Weights of a small transformer language model: biases, tied embeddings.
Each number is 128 + 32 x the weight over its row's rms, rounded and kept within 0 to 255. Layers, rows and columns count from 0. Numbers have three digits each. The size before them is the row's rms in percent of the matrix's.

# layer 5 MLP gate, 1344x512, rms 0.136, rows 662-698, columns 0-127
097:184146122158144095116184129156124086129139168119149162088138100110116127123074132185110126113139113059166184217111109155181135114135135179105158085142105152167114131083118187092087115099192111135109150148092162174107125132122152093123084087133106132145129129135184137150163154095154081119128118107142128167090150167121126065138154144093130140133164156150121121119076154137131156125129
101:124116122188161134108124149121093123174141103063168136100144081087108116122112135167159082132075076181110157200106128128157143121115126105154184083084112121122121145112132125094105077112141110104107095154115149115131090151108157123154166170133086174128163195137143133147144103105162110097120129172060112168171076109161168158140080126177070124111146066145113111116112088113145111134069
102:161074113122089097106161144115180173105140099150100092129110121160216114129113155140142137164115113159141175107128168073228094115115117147126163167099113049062160143163169103069118095150165143129094181105100133133104089112093094160180125057096098140141089155148075154110135149085121185144146167145164105136086114102148171186123141087198121130153131117111210105137163103086113135090092
098:146107085171127117158117118131108050152092163143106101136187158131055147169106119115133130185112140082149108106193129114148150113158192155121155106130088125200097094117076172155110127088083132184193122088143095143034113083132117086135202109138134159093170092138082164110104139185133142098133120192132176111141092188094093163090134139094178107084106166102128070121067120084106125135129
095:142141157126113179080121146098089072159131134131150156161212148189104139093140060098113144161144040061131130196112152126111148141138090126129090060173121119148147159103117118115124184163154160128161097127130129110128144132114136094149115122132138166069107153125112066104132123074079213159125132138126124129133133126113133112120151124147100058120168085153171119131107088084139148177196
098:087066114103149143114067160161130084095101156134196183176089094084111095122174147107152156109183085165152133182130108111081124091154145121095184157161070125156152117161136146153099148166167164109114171122124088158117114126122136199125143100129136134165053105173151111106072135134096156126161121134102130112158128107151158151139117118145098169138137132115101139158073152182140172129054
100:146162147135113138166151199125140083120063113149138135181092088158148136142172087214168141080094121115164089092141090161140170154138100161128154168127146163137097161136150111139107181120147090133135089162175146159144153136118124108080182100111146195140166124144142070125132131124132174152108116110119072126131122130189147135144129136139137113118159087089072070145130109130128140095157
101:206091117137127118090144156167147097117092145112125120143142126156098116135118120154131125225149069145199124126138172139139156097101099121108100116173150116155115106131171083110108107132129089130097140156083125118179116145171076116095137147148173135134074141134112070117163130100115160102147167146184128054095091125129120104148123100104117127051146073160087074146118088131156071135136
097:161120131081117085078145119086086132156173122136096155156162124169197117129094134116073123155142179121103156128160156091208137183121173144108140138140124138050146094120206129142153180170119156124073131149136177118111096096088134190132131136096180120151134108062094124120125078099099094141119145140129123107104166156172138121097120135100104141121103097148142169129115096132097096115082
100:071076145100136152145139121112138113122096124134149106113139118142082118094109189099163161120138107109198101150118124182150136138088107184111132125227125130163152182160086148140109101110075119082136094168017138107141213172137088176110107127117148128157096095085143126167144122101114085141159145114104145089109143119162137169104175111065166111127145152136123129146178140150157130143121
098:157164105174153165119149141147108076153114159107163145057151101140143098143118137153147096095098138174149139141140106143143137175079171171072126123177149177084112167176159157127118094111165122122111087149106099181105144052075162128139150157094093115136189122124148185118118100093146156161154136160124050108076101162119103117116074163180141099129095054058169171193110123168158135103139
103:145122135189096131139193194196103137081185125129133126155134082108134123115129110130119139121140108155174071143149102119157086124202175097141096173143120152110095104164133110131117160113093094144088096133119108128115141093086181168178099084122202119125127113070165177120156121173150124103119118114186113134084166095123169118093124125124126095090146127136138163093092130171093160140143
097:148047123125119156062118164191154137110082109151127125146114097124109157139099146107129166203099108111139129104070099168181169091093140105155138086087121133065132128139144103140128139136134151190103104128132104100156118144167070108156151131137165123112125116073063196144146135144165098143114207159149131154241129132111115136115146126121108148137064100116170165151198109133168107162115
100:127145137131165114111087120072125158130105142140095089189161125122140178179073133105100092110104128142156163096150129126164112081145174202106151135129105152090175171153072138158099095129098140103165089141169096131209130104121099112114173114205127076090162177141093089112110108119197234133138118116159075139108158177156159141140176118140125103178189189144126140132146157175072148145114
101:167141158146115075084173093148150127142133059197167163161088129110080162144101131097125092125101098129116133104110077116052177125146154153156153111124133134175171139156174090097132112144133114153134113150166096117123141120157122119125078140098157148127145147122151124154105115138109130068125122136101155142119071090187123130141145141136127147172140138064132161126136138142092202145154
099:129146129149149078218071154122155128166106116127096124119128097136118149166119155095118120147133095157129182118150080087132149098136150127165106170115187086119103165128157199101127130178129086185156121130128118130089100152085209086187144144112098164110137121137194133123118119068105091156007171108134117133110161161158172089136094083132147175153122116163154149113171131157201118116170
101:161087110146137092161125163162153120125110149102095148139127151117126134166104164140103122145162086140075091112198205128114103130116187129067115121163092123083113173149120135147125220119155108099144116132121071114110123198161137100130090079174133094124141162120089139119147139097136168129088120176161119081157106111090128141119157165176075159130105078129148158112112143195079074110170
097:082124129099129071143129172133114162124100133109085106171095143173080172142092100148114079138068170108145180112140104138125130161149099132107113146130078097094106162158156171155105158087157159114117151136071183166163126067129157144088177172092120124147186157132160125069113100116109151145155071130129108188121086169136165147092098129119092149092124077119115158093128066141154069074096
115:097153171116135126118136060154169182168127116128168151153131058113127163102085123087083142131100120128214112135102105098167114110126121171110157104118116142127164144121175125104132142111142131112133101116146098174161152068088091112085139147151117125092142205146088130110129072099133109186078151118174114094100137112099129111083101167179101082103184111104153137178135127149163098072172
099:127116155167104202113126107184118126083079184184110154118195161126111071075135135157114128123102193158148145149152192174155103135166182030092062098175076164153130104123136108118200119129135133107079132095121105148116172117058093098173157167126129144174082117188071062135109125173219066105139174105143098100107133127165154105136092056168107142076104144130149133160147156158080101073105
099:156118104096154153143097167214154145106175145157078121063088179141039143188139170133106143128114147195085120126134136186160182108102143133125121171178129142172175122107087101141143101121158110087115180177166187173121130089179149115089129091128087147122131077177084156152143113087109197149124160116140171139091143102171141185149157148143160126073128133142104135153085116168123142107113
102:133108116089158105139149180205118095159164093078148135090187110120153123145102181142065135146140116170099149137167132157103142128116114070120113157182078109134088119143111126120121124132146101188143135140127120153063164137080109173130193136084083127140103155095143160160135149125096084092090116089147198114154121111129116070133123124088122161111087139139161148146146140156128103188164
105:198174141113075144128104133167136129119110111110136102090186118154138152122191139169092112094141153126185070106182126147150192096139087128144110076119051131087142150141166084127145116093192132137137076121194130143157140107124122153191185169137154112131105089136081108103108120155142151148082136176147057090144189108081117140093115158062113103152117114105127122133121112080155105117155
099:166166054174112083137169094108140138134115159143123091169133154121085142108111115145121143116120148166164105140135075075081123138134134107139138149132089119107114114162160188101123165140143144172147081113087172162106119166150127135130148156182144159141126129036138162077079068141126081143150119119111039167108106168195110221110135112182127119138131067169076195081095181146132178127143
104:163125103194115080089149126124140174069148128123117112127161142114137113103133171162129157091196159152075130155166154164160143093130134087144136160146138104161165173111056095069151154115093088118106104147146074083122188108050111117106147089128103108118110092182129153205120158117133142120078109113116136110098100136127146162174101147195131099127103132134110134139160187115087211157102
097:075116095090133085198112130129165100148092153192137108166148080140107101152092140119102091128097148123136188153122153188146128124077121092157173145093148110165141165111131155104086173140142132103141195089175116107123123157152084137120091137135061151138169115099096107090133096157207123091154146152124119202155092096099146089136120166157115069103154223131142136117090171115111126096181
102:147099132065117117161109099120174124166138188177082150136109083103143113132143113191124113085089174115107086109114106134089126154076118128140118098179081122185164108148063105118169071110162155082126097125133144133133158102172151116155091127124125160149092123123113123168160133118125143147129070168107187166162127207104094148099121126147136109079129116102159085170149123063117117129129
097:126153121162072143116146099155174135104072053155140138171147081152079133172122095110110168082162172077156178123115135160124071132055187153129145117113104077114134103103118145099109087065144106134108121109124112106125124072153128142118178116081132178058130086155127110181139095152106125161144124151187097127103119154130163106115094146076148122100158132165099166109095118121055133142133
100:141072090158112147174119091136096176133074167095091121100137131160114140132164139067081140124121104118124157128110100124102104109135136117138095074141169147114131099141114116141213078135175121114057127163085110184094153137142073051155103138174186098127120152136169164078074130172153133150162121175126158132147064113129079117092098117101112097099070139166154177106148176138143125162114
101:118131135130116111141150100128112126131097175132177151130095090085117163171097134125113133157158120198142130133067085104090153111069145145073158145134161171146083106062218110108106091106172118092141128133096185179092150134144118110162131080123140155136095088141163159147105093102082166099105132177150119086141124124059159072132109106071119112098124167122112122160068158142034096103137
105:181140151150136153130125052057139149123130092128112179142111125130142098152131161130166099098163127153119089130141168187130134127144086125090143106158116079121118104104154123130135147156201172099130108131065089174078099133150148117091113091084169133145140109105151113071171193111144132124137141125149129089076105086123126192064123143106115098069113083108101184178107127084155135166113
103:124147105145076151171099082139107138173124136085132094121108140124137160167084093117137088151134115119131111151106113108099177143106057135110077141115151165116122138079091159102126135079137129158152112132058131096096144125122142100141159066108116140138109171081111070136097126137103151160129162184064115089130120137152135170098166113141138146120126040161148130175027152132132151165158
094:198128125145100120137138112169089058185135180123120041137129091099093116126074158156085159122147080141109175140115125127126110141142161165129161138145156121103143112108121103131107082090104146151061172113152168177162146131138131137145101110148129167139162149142087067159152147143203116123133140125095082118147183130081089172104133095115141100158113065175125093179134159142137092107112
099:172150089074127133153116082141070140121143173155082043157138132153202170102096110117145103101136145108088168141123103160058130145108107143213163143127101149166142149065123136116093182132110141117123108128147113073141150118117144140142178109170147170116161113109143142114140101123162142157126160193097118190148092129112134106135080081129171139100108088048126106122092149144154189082166
099:145204164120157141084169160185069103183130145091160144137165172098149107149149176085105138162182068099198067106128117137142092164187166168135124026130141132127130120126139168108141136116106162165156121088154143091116133130121116157146146172041090170189109142089145161165154123150094058092150160144159104131084104192096086106155108102068148144135107149058186121132150170108089166127131
106:092163125121081074156142144143137195067222059136147112108191134117131108149170105155141134070122119145115179185151127145114123113160103084122084125138134083150107051117116144043142152094094107150126072096168081108140063161107144140162136131065161099093103143105132114089123112172134164064171154135119156118165142103144123140121118111069106149107120141164146178160100175115111170117122
104:131137084143111150088117156148109173120161163086066099138151148186135097075138109154066122133161075165154116129119053103066192050149095127132096126132144060134153151121111111070118082104239167126145135126179129140133126133118162158160119182154152092122128186118083137103183165151138140126078138115117077107074097173150146150125113156105132082094134107136136181117186154095139069105158
# layer 5 MLP up, 1344x512, rms 0.144, rows 662-697, columns 0-127
097:117156123143043171190105081110151101148133160134123148165123118140081106109021176125147118131100142155191075123041106158197105109103135118164054161087151169141162146118118161161110139096184142095113143143171119167140150087137151092181107138083095145121159132131104129115149134184113091136117124146163102095097086133114174074123097168124130195143130109112123115124157142088114114126104
102:110140160100146198149038069105093156125146224117088087144143155113097131169103148100086093110113114125138122114089194137095043141138149127187124140117107147133140143126063158181114135104159128122126100127087159143135093162137141093102141186130092114157157138184124074113109091170111176102120130117186110162049138116070159125128101188113152113131124143055097167154173168144124162142131
102:194120095140147091102109126146130114127093073088075120190128135143130154161102183082113083130152165181211088148140131091143095142091157111084124134109110117096165120081149106154144145133227070085017198141089157146078134140088107108152204113179117144131138139132088134117109184132123119110136126096131088120163085191127130110094150144110141120088149092118149126072172098143212076067145
097:133121113133155148105104169146176149139126116099102145110118150126100105126133147158120159192132108081140131110115130133185145123086130100143185119113124111192097112076110128083089115150148193110083089114123145178163138115191087181115129117108113087146134140135105078143146098169099136131152150110126096128141116110179112173130150147086123095092125166123066128114124145188152160153130
098:193175162152085155137158130117088083112109141164140181137160130178126133096119125114132091205103092099102132167099137152137106070110150100220106120135128134208161086054103173123127179105145185190141100152083118139169166151098144089148173133115147176155086185168148113136106173106166155143164134151163202158114134104138154063120154135139065075103172146107111142139131115102115110152139
096:085154102062176144096119139124080148193120109090039168057081128141138099135047142121117083099097180124082145104119135165130130124153134087134095115093177133162146161111139099115177084074075095124126130179149149089181126094115115100161091124139123099075093118074158138089095127088154106118141106147114111110132148173024102112160132143164137075134125119111143105184102138132076146126146
102:123102089096116088124139085133145172087183156115138123098151121166109104091109160095131119154109188125103142076123099205131082141137160127117129105097105123067116136178084159104143157184116104145165115098138124098096111099112145103112105121125096090107108176133142134102133140125148096123096160107149116148100104141117096123072123132107156170134143093144163200050152129166140101196078
102:067200133136089099125140076081105157155108123101099079136154161100095082126102099181145144089134095096113151115150099142143123175066126129118150091108137133146133099150113087096156134121161088160171153090132136186107129143152111095084127130122131162129149139156183153150120136186156161173092078095092162112080137146132148136085157160124140108119145161192104158127142164136086135099085
102:121109136082152111103146095124113163153167119121077148112143105151139125171187153208156124155129130091107152119134189084118159135158087114093159126108128097085097164098104139142211063192105125088117164135118141092102103100046162037142152159184125129123126136113151090160192105131158150152135136139121082130084169130144166169165139038151156086098086162069095113050144130124174168143091
099:174106121101129066118165154097094155112122162122166128080105109113190073105181128123122096143091162123165096165133163179155122141125061150159198113104176095105131092119159155106199099095148132130150076136116255123112092129142110115159097119125126146117164158119148134150124158127130107174139121097128083179120094136081118085148171111143161163070133137089129163157093123132120044122145
100:162142142123165114153131199093092172111145085127128135177057159145169157135099100134097214128136123135107095108114153128104134099194144139088100155168120141073073123116172148086128096094119014143092140195124110109114139173158065123105151127138081102129121120134126123090081181155159158165110123110166113103119158104165154124173115096080081148125071211124127108128106094096115092129069
099:133157151141159088201179189171098130147187082126130133099143100155151147105109084130124075139075011070086066120162088159153138089173165093179086147143096132162114125158149167145119168124119117149095106112175171110139132143096128143125139060116148137101164131064136156154154104166104162114139066189164108136094211128135168162125156090150130119091158158181186170110137118116134165125176
098:108134109102187148130074148124185133093153129150168147153122111099141100174111161049133119123158153149129125122121085132186191152175118113173161160179118097114132131115134175138084116157128135101131146119107140168089074148136091117126157142180106180112139176154150111106126186135100163137139157073099100199134115099119138139194121073115146119142100157146166130103125075083143126123113
097:113183148147167152111143106078117180117148150135128131148194152084119050146135138143165152128128094126117085098127110094138108128101133153126193187159130070111085134108047158093202127108096099157147083153134139136137111115092072108140116134116081097134146119174063087128136138129147169130109165081172137122104165182118164103144105110163112118147121087079163205138115136129158129146135
097:149120124085167127184132066134172160121191142139097157177125111097120094128130155185131183141145115169125079105143148155098186112122140161078099128159177087131117182121101084133130151117148121092121123152113124143135166189131066109136161145120103112186166106084103156117135138184203162169143123121076126139154146193141128129169101108130189117061102107100118104123121125117138148083078
096:168131061137106180181088076121161133117153100116097103041114071142138132125148135108111104087173130187124096093124141100113123113124146150124065115148112142110134124091137185088147162091092116138090154179167103167135150137117143126106110114168114110098061099147107173164094116160140157160112137152115107131165164141140195110149045141127126157127090141175112166085066115128165103081132
099:129136108120066059191115095167078115108144119106122106159124178060137157125096118068086125068135106099158120099153187108089088125100177127135078124125040120083156160116119144135164105142159145131135150130113077188173123191170123104161114130145111147111162120110108163117124105089125165120070129171132174116083137179100099181128066111115146109108141107119114101123121155142103108124089
099:083123116069124149070144157143116134102124105145129114152098139138128136083097128117145092095077154141132078078169138186171064137167168138203110141141128128103140141108116131092098147114122130128091075103154143138101206064132114198115153144089122134133194149112196126178129126142077111098133089104168179149141146103098154112121179119127119116117190153170141116148149104084132140111106
121:187155128164120129158061113103070036084130141069148158065092118145092141113145116177084063128158188121145138107187132084095124146092131112134128131094123160142129139105084077083124138114114135151141072150109150088099116116151129094163165162177154127119151137070151121142077145149129103089078114147087100133114134100125109093094179111105172084090079112127093086105134105131125205095122
107:135107142113093141074086173139204126130159100117139130126148173097061128083150133143147102108186094154124160111187112149184062154115118134091119091138174122165138148124089169108128139168117192164125142150133132107156163103106132136159168072095118179066171185068160108132145127152089100162126096113171116152061189136114152096113143117122113152182116142156095144162139168174164093129112
097:080147144111152147129127125128210092196143142147124079136115123145147135156134139140123140098113121149115123208116189136124128114104179160144136119120111106087151084102179150126175157117155119152150143120118142114091172126156103166162134129146143177087117149141152094128176108153116124160129167127129182089137137167153129112174152136118168111154109153156119131166189181131075143104191
101:120104107156147140111095055108119170144160154100093129136130065102130099112184148095133165090178144112125086131115182160084113148129104145086112080103074147135143093124149159088161124109157131153112116132135124142111082141094109104120090137113107095111124072078128146080087101128102089124122171125103106131167160159149144103074107158128136070113151109103108096147150115157164080161154
094:128066120139133135116105143119112140135160098093115074104091158070086143163126144157128049132135120159133123137117113137099119139127150131140131119125101205092084122144125103118156108100161167207092135164067092138187114087091159159166106124146172099154128149171141128132130135139091067059067102095114107144134119150152133111164106084117026082105102133212113125127132177090142158133056
099:138091094109125116136198149132126168128066138163155123153069140149129128135162107143148124147138109174146104125148106166103104145067145119071131142084160116235149110128170058165094081116135108108117103152131088117073137110127058100106140115119154149110181109118112159154148119105147150160115145165114175135150129171134156125149159150075159140131123130119081133132104095109119088160114
105:133125140113171175133116147146133131088187177125216170061136094101096163145126108141119109130100154148100130121105159125133085099126115118122104154163113106155147059057185143143184127158144166105193133137155139095161141081140157122110056144145090130154168148103182144080128126115229158128110124167152107072135137127114137084096136094169144079089096131159180124141147088040149165133084
094:168081096148160187175140117137097173102096136100111086202196139134157098116106159140157190118158083132129070132116093067125172083121124139177133103103109144107093103112137117078082109150185156175093114121102118163090063080104136133082145082159215098163141144166115172132101111112133091120128131098121094101125151141209105121143124099126130116176070088146126155165152131138119065156116
103:160156104140083125130208188149167114153102087137122152059126120135100114067121091068133122117123082065149100125103150139108144170209087053082155142109118106072169107124131171128116138135100106188099179097171132089166112133113108112165134147135097137118145108172165110141179065098148098200119132154152083125050131126123135086151133079182171108077115143137131174121157099121128112104129
097:100155121140184058136145127103110105067090078113097142132072147133144078135105123172156108136069108105194100097110123140157120116162135122127181072157083113066150137085073194149144140146143112145141119150136151110111146087135137128116103128152049104122117106131133099176120130159061129205118127139115106170122107162172118140154111123073080066083124115098149104114108111112093140114101
101:129079151138119141157112070144177210148148097195087182136094124145145134124100099133146111142134115113142092109145134098064149149153134124145149083123115155130103147131123185107161082150115113142060133105090120125112139098150139076154201111160146148102078109146151117113122163089139167163165113117073085138151102139172118175158125051134162139071118158110203113152160102133117197151150
102:145131148166146135166112110107180170190121170108164177148141125091104096159167127085142080095095109165146141058109096123115066084137162119127170114130064149093123078100188111082093089163073119174101141112169119098135081147204159085154130095156142099171144102135150172096108115159133189114169152141165148096125117171085132180065153154125128089080125216118151142140125124099132161076134
104:111101163123151148084076122081091133106128132154215136167119160110154084122149146151107109130090091131173138229146159185158129136106176130214146131131139102073132167079214113134122144140182143154128078133158066155087171132129154107140125091094125145144106146110167142119122136130141109131082175105068125109133105107103127159062117125163092143112117140138103119089126138136132146158125
103:134092194108149172157209215115160104144126170161166126117091143096135171179144159115103135178147089084151147133150136140114094084143151131064102154154127132119167113135171072119124176138076079142134111127154158135146152111081144146121136129124141095154148098068125132107123115082115088119082109040144142120129142097134173100133079072100150176124113117152103068115153129067161157131127
098:132102138075163125102112130170137176100179144124134139092178134082149073146139134140143150165220125124144087102156142090178193125157104069122175054104139170181085124143122109088066064158070111092180123060091092146139092150107128161116106138185085151117149139176212101147165176131128097127122094129166149117125116174144167126097130110113155178098192093164180027154168110137118102146177
098:192135121095119112131107098138089106119144108107125135147179158066144118132143103149174170137090084088107158151091090052157141130185128107058095153129093123128095104117123162132051110140167115122063137170071120112071124190077163142201089102096092158146110152154060150141181131144125145186135120080105111099199114119136126144118185101127168100127170093197163100135150116187118124090072
102:122160146143139117137050182113146161095091182191128078111129174136143101136141179102145185117164097103130121207093113169185179142128105123115165107097074158123202112170129140166121147091128131108096137145156130143185185171106164050113168129103123114150131114166091136154121090084097110146128123122083140112172114065181182101156130123132089159167111118097107203117140120157101140081176
105:098110096172141062157094158119150213070160096147038190170156163096147114124176201123161107116144179122109158152121113138126133135120172099030172143163131061140129120191117172144123192097078124178079097125188200177130131144120105180115096125110119092172182114114126183125136106082180144074124149126089130100177135082097137084119158161153154185151141163168142112170111117099120095110112
# layer 5 MLP down (transposed), 1344x512, rms 0.0582, rows 662-697, columns 0-127
098:102107067151146156113139163090163106105070125121091117130059138122122089126177160137141105140158101117134111187168135102100138135068089086111173051146090125175103094161089107088122135094131099118135103037191112117088151135123129141170117100141131095117143171150147122112097080116108176151167155133145133207143152083176144134118120140151118109134164188098115119075124087186135124125127
102:114170123174128100110154151136179134128134089138159156111094172109101235150165148170169174081120144144140107194150119121150121124123119153131129120186094137145125092130130095123125102122102072136144141107171100103058189148125149155157142150119144114091100150052093093124186174121181089169150104137141096145216084078161162118138127133171120104113117136150094142114129140171116101069169
099:137094085071078161138112113139140113059093116142152185098110111153159139124076081196091125157115151129107167099140131131190126140136134155114105102102113118181130148092165091139141147114154169164130102099094103065153122150099148182148177147185132162083151142146067162141160129144143105084099143106084116126099169103147121196121133127125135156100141120144161067121055098116206132122087
098:097107164169122106118152123125079138180151138105128182202100100138118140148173109112076086099159152124111088131142140163107111102138069141092063186059189095050152097170128083106089162088100142096088125121111118188129086133201089156170120108154181109115139111103141148135096120087137066152111155151171139096073096169130166127138152151172102168152152105158116065123104096116130116104077
098:126167153156108134115179152155122124090156147135168195097124147143098169150120114123125159130134128139143162128093092111148137152092115133160142112092142138105122207069076102120141100067126065153168119080086160136132126111150104111110103178175123133123130092146123123137119121099161117109091111134184147105063152133117094184118092190117074160166109216106138113147065121180142156036163
099:169147145188116101196112120116155111160107156073134167100121113063095109119144112137166170142117080142151139134107084089111126088099113129159149153109111122067109096165175140151082106191186142168124093081155073085100154114107175149178135095083195115110117141132104128145143138121146133136123145139129127167092079182113117131124103077125103134068143112147104096104076163099133156083187
099:175117125108215144135114105108147116140169086074087105156117148158137158130146132134101117088199123127191132122199145097087161154152188101106124180138120183111158157059127128113132097164173166181109192127156102152111120106118147156110172131106144190160126105086183045168115113149147162142139148150117127081167151129080177098128118086164133104073115144058104072163140118145118137123104
105:123092137107162151097141159180092151151136132185151103053148166059091167100134047185117120139103140205127147133088148139096187163114123147054136135110143098176106204105176097117123126149109173164102086153174086101134083117113131151146150039120109114103170173135136122077118162139152076132154128163161110107060141122125138132110126141142115088113124155062153164145148126091114148162101
100:112115108149199125093159156165095134101113154178077079083123105144117045061106144081133106190087163219152165154173177137188087140121130142104128099137160075124153099132130146143102168126154073171123120161123159144187094149137092107148137082073088081169146113136089113080094116089104122117124132088158122116135118087169160142129167132156091139101102079106152115126103143127134109109096
097:122134084115115088108106161103120128117132184126112181113140150153105124158121096107128176152116129132102137077107117131119200112093078120101177163110117108136123125138026091128089104199181086123083126100055133137104156144180138133158181079146144115128175174148151120135164155126151130136099133095067119196151162123162118129065139146168138115076127094098138134188146093085116075134116
101:103098181121101087174094103155128096110189172167105082149136158167092143111167123103101111134117140131137108154130111050124127140140107081163148132129200134190184129121073146163105113165161127074155178093169078122180104135082251153164174108098098103098144082092134140163107145146066121106127110143067093181206109133124113102178136160116156137095167179122158098083121158099081121121162
102:170139127136085106156152096114183122100076075177126093111154140160171083120138104135153099131141189108168138084113129151126117137108135164142135095070090139086134161137130157089095119162133181118137169082165119152115041128193101126082109091095086069165136161121133088105116168151122172164132176131097140157115119112136052126096091096114118124186113162130135123145185167096169116105157
096:154085119075087082155169139178154107171097098164129159135121111190163124093093142108095089132057076149149073169143102117154067089080135121145127137097146095128131097121117069104069117142177120135085072082088126105140096120095126181203115179107085108113053055152124158139142121133124109125093166150153102107103144130118125142096109179162156101189158114115097116135131099084119097155106
101:105151097096089049066167084189178076106091157099091065129159209162125051137170158148147121133207098136151120168149082122121103090126177108168150132116172084161078129117128134177125131107119108111177104120096165111094079098090144143146125097146130133092123088140075123146131153185089106078194138074178119073125164116150141162106112115169123103154134096071136133153079136137144131142097
101:157163108163107128157145135111068106152077149125092128071118105208114096165160119143140090062157149138160214138129114129168088120226083120118107086129083150101123117115131123085144132122058136139146163119113123128129150130142104125180117145151131096127098101134125147152160134107130117066099148129073120130059114097090095156069087147120111127101156055171136169138152137082193090150118
099:107155155060115118073103124129140108093101109111136154177103090176092114158210180166088131192094082179082161148176103106125189136116156109117140120068143120144160088117151094145160078084174104078104143119173086113103166127174155125172189137102038150092149130132159096117116165113135167129113165126145106113129109170185135160201125114148169103136101105128115123098152140119115069125135
103:165180181157115112057179092175083109061184145132140155132151144126151089102123168145112132127140107090141159187118129209130078151147127126093099193156100122139103117150178131097147142119097183175173191075167129188139126126134127182170115136131151120152113083119187114070126082158143053148135053107145139147169092148109133107089185130099131130109134170206167144147146085146204103114139
097:115124138179137134156162128087116123123158099211130155115162131132142146158226126127115119181116186113093120105112141090094177096145146094044140088090138180125132136082105171124135115084126152142126133147129111136180105170161083140093083117143162146084149098158155109106121105140139127142124101127116078125163175155092099115101176130144117100151085180130114146092134153146083149198051
114:170098151165139155129213172164125124123152112125066119155174160127096130183181095102206205077145154192089131109180161143130189109176084134094104162112161070120114102109096119135108178145114155136085147108153091079112178183144128160182126121105082178135058117152125110099157142098112143126173128146122137099084111222132141140178143111143120161168130171135093121132065120113106090184122
108:155165121158165175171071104070101086142167230086097094136054112102165130075093087198148083115127116097145161118136186129162087154070072110158132146170117124088160140160125130142112131135111089123208098128135117108129151064111126091068124154087137115109098125104123128141125142111135127115154067121121092156077137107121151195172155139079143091113104135078166086137149117130168196101111
096:079098141081146135086071113120154109143164143097148135154117151154141144110099146099158139133163186158138128093098133126149092109086118152112143209121084097187077069135157166160107083151142125113118109143140127156167091188121143100122129121091142092128115057123069075147119144098117140112118178162138140104127111117114169185132117113175149147164111147126097170152160128081165182147093
099:103086124146172089143153136076124189061099061098100073073175144128141099086156091138222105117093146110145130094086098112134140151107141133193159187133152137101172105090131114145120184171171180145122173161095100136085123142172110134169050143148164118160160132150080100136115126101102187102121128209143129108123099123123139094151122106065113186147185100161110173141133181113132146108073
093:134146126076124182124139083103127101135143149156131104087145126112139117122121139091186157175163108127148167123065197143164090126139143117125116090159170101124150087100153084124108131095076124119202126113205183108069071142088124125095117139115101167148080130140181128175142128105161126159142112146136131127114139061110123127154146136102184162115171146104126123120051105151057157068145
100:136111181131153075125130111107145109131087079157139178029163128141106144127101134167107181121153112132113168059133148110116190123187135112129142131144093145090121115136158219180175071105166137055110114096168147118155123143137142156106074108165114110129140107155175136114138161119148090100142171127117139092092132070060125107128091113195115141112148162166132133136151186098109128159141
103:119105174140059111152114151141131100114134099114036087171111155124074158095153088178081135207124137166182159108108102136142132156131145135112138107132159150098071109126127117128124127144097098146115158079069182086099103097166177172136114157114159162113115059104088091148157114156186150152122142160050069139101113092185113140071141163111117117156111110189070139126151135142123091141173
100:070169127101156096109137150130129083073140050149106156136139040192089130159136115187076089159126157091150174161139163121149088102167241171140216098094099120095136140122092080131098120150160138154094140099123154082089145163153145123113085195197114161135120169117121124087091116112144118148119118117112154118122156151119127125122096131144160117136111112144124100141068156113183158070203
103:119125128181123079139157094101053220078108106089086132099123098105125173152123133143152158054121153133107147093160095175179145139135172152168175194090094177130170131117108122109102084126104105159150113169104079170149128205097113141106123169110164118156160134136198201143124086215137157088141173158086098150142160164094149138126089172120144073089100145116134124118089106088147136104159
098:143137078132101090167112104138149153183169143122134125151113140130132173071161175065093149080124143114093166175141109137099202126186073132134130167130122137141088121159126107135086124154152158103143085172103146184200080096124116148081145136135128150140133128135130119138178085137120136077122101175114105102145098199121215124108136163113134084182107095167148152085104155119147135093114
098:140130172138126127133195091103109109166114134052173122082130133126117160142138089118125159112122089075128187130127099149151115094103158069190068102099165131077186116119146096118145133092161128155142149118093163121134161137194148106193139148167178121156137141128120137104101099196100135081171187127145179121123082170105087136057101180171142156110087132159086125168074104074088072096121
101:128096078151134119162110108126137105143143164118082079122165135165122127120148130253150156160116142069120147164136080135137173159141129072179114147146111110142217147161072143187159156108172109128193175089104127112135132138093154138071123185097128102135126149112076084129115122108156102171134108117067107148150122101183098157163115156087131117124088101161102148095183161126155116140130
106:150105072161118148127164129122185157130156129126089139153154102122089115133174188187109146114154099131102070069087145144157160087123118182147141162199091154125123175108106111154102155128173147095059109146113145121134113139083095098134143085127070172136137065105055111133171120090097128073171111112065152098114138091100098176135137146151126075132081074173201114048125157087139113127151
098:155097077171124141100086149180128106101141097187139098079113145135167137084126126075154122185116133146109154110085156181115097161126135123110183115107096057152099106176118182212119101166094130165146155103178045152092147146160069164155156100144150070036119101157181169145117108138141086108144118153186124161089115117112063119187123137101157081144155119148180175113120162104114081166116
096:100068072147114170159134138100137089123109101115107227085142167134182136134160112073165122095058098071111114133133101166117103107066116194152082107178118149102137146147117130190156134094145159145117104142059091119129087150113110069155186082105211124061138119131156157110103092109089114125150144121086091090133087187174091148134106114140081088134116135127157156096126119121144115138136
098:124140167149143125124149096125106091132164144154087108069141195171099094145134086108071083144188089111102111199111141189045136130122110118112128140136153158121101138140038127127123136148118059144186078140105135085140109102135132073097134144151102131163142095138106156141076143112144186129164133157106090083140151102154181166164078062151083167154139150143159178078094134150108079134139
102:123139155089121165162168137149138105113156062129096159093146104115099142156071107125118164138167119102123157068125053126122170095103130051171151148110137173085096077078144143121113143182110140136118147113082092090116166099095137097107143126170078066080097167184086103096068142145114148181155115107147134146093136143126114176082156126159109110149132124059133116163138121121121111108075
106:071172109150101067132171073114141108080112144178180103133103181130166123136154089143160140116088133059163101149193140167140136163104057056182166095115104083129148092099162077067187139115063120116121105144058114134116176156148124184128116142077135118130120137141139130136143118108090166154174125106159168109109132087103118109111105114131126133125094092113143138220182088112163152111148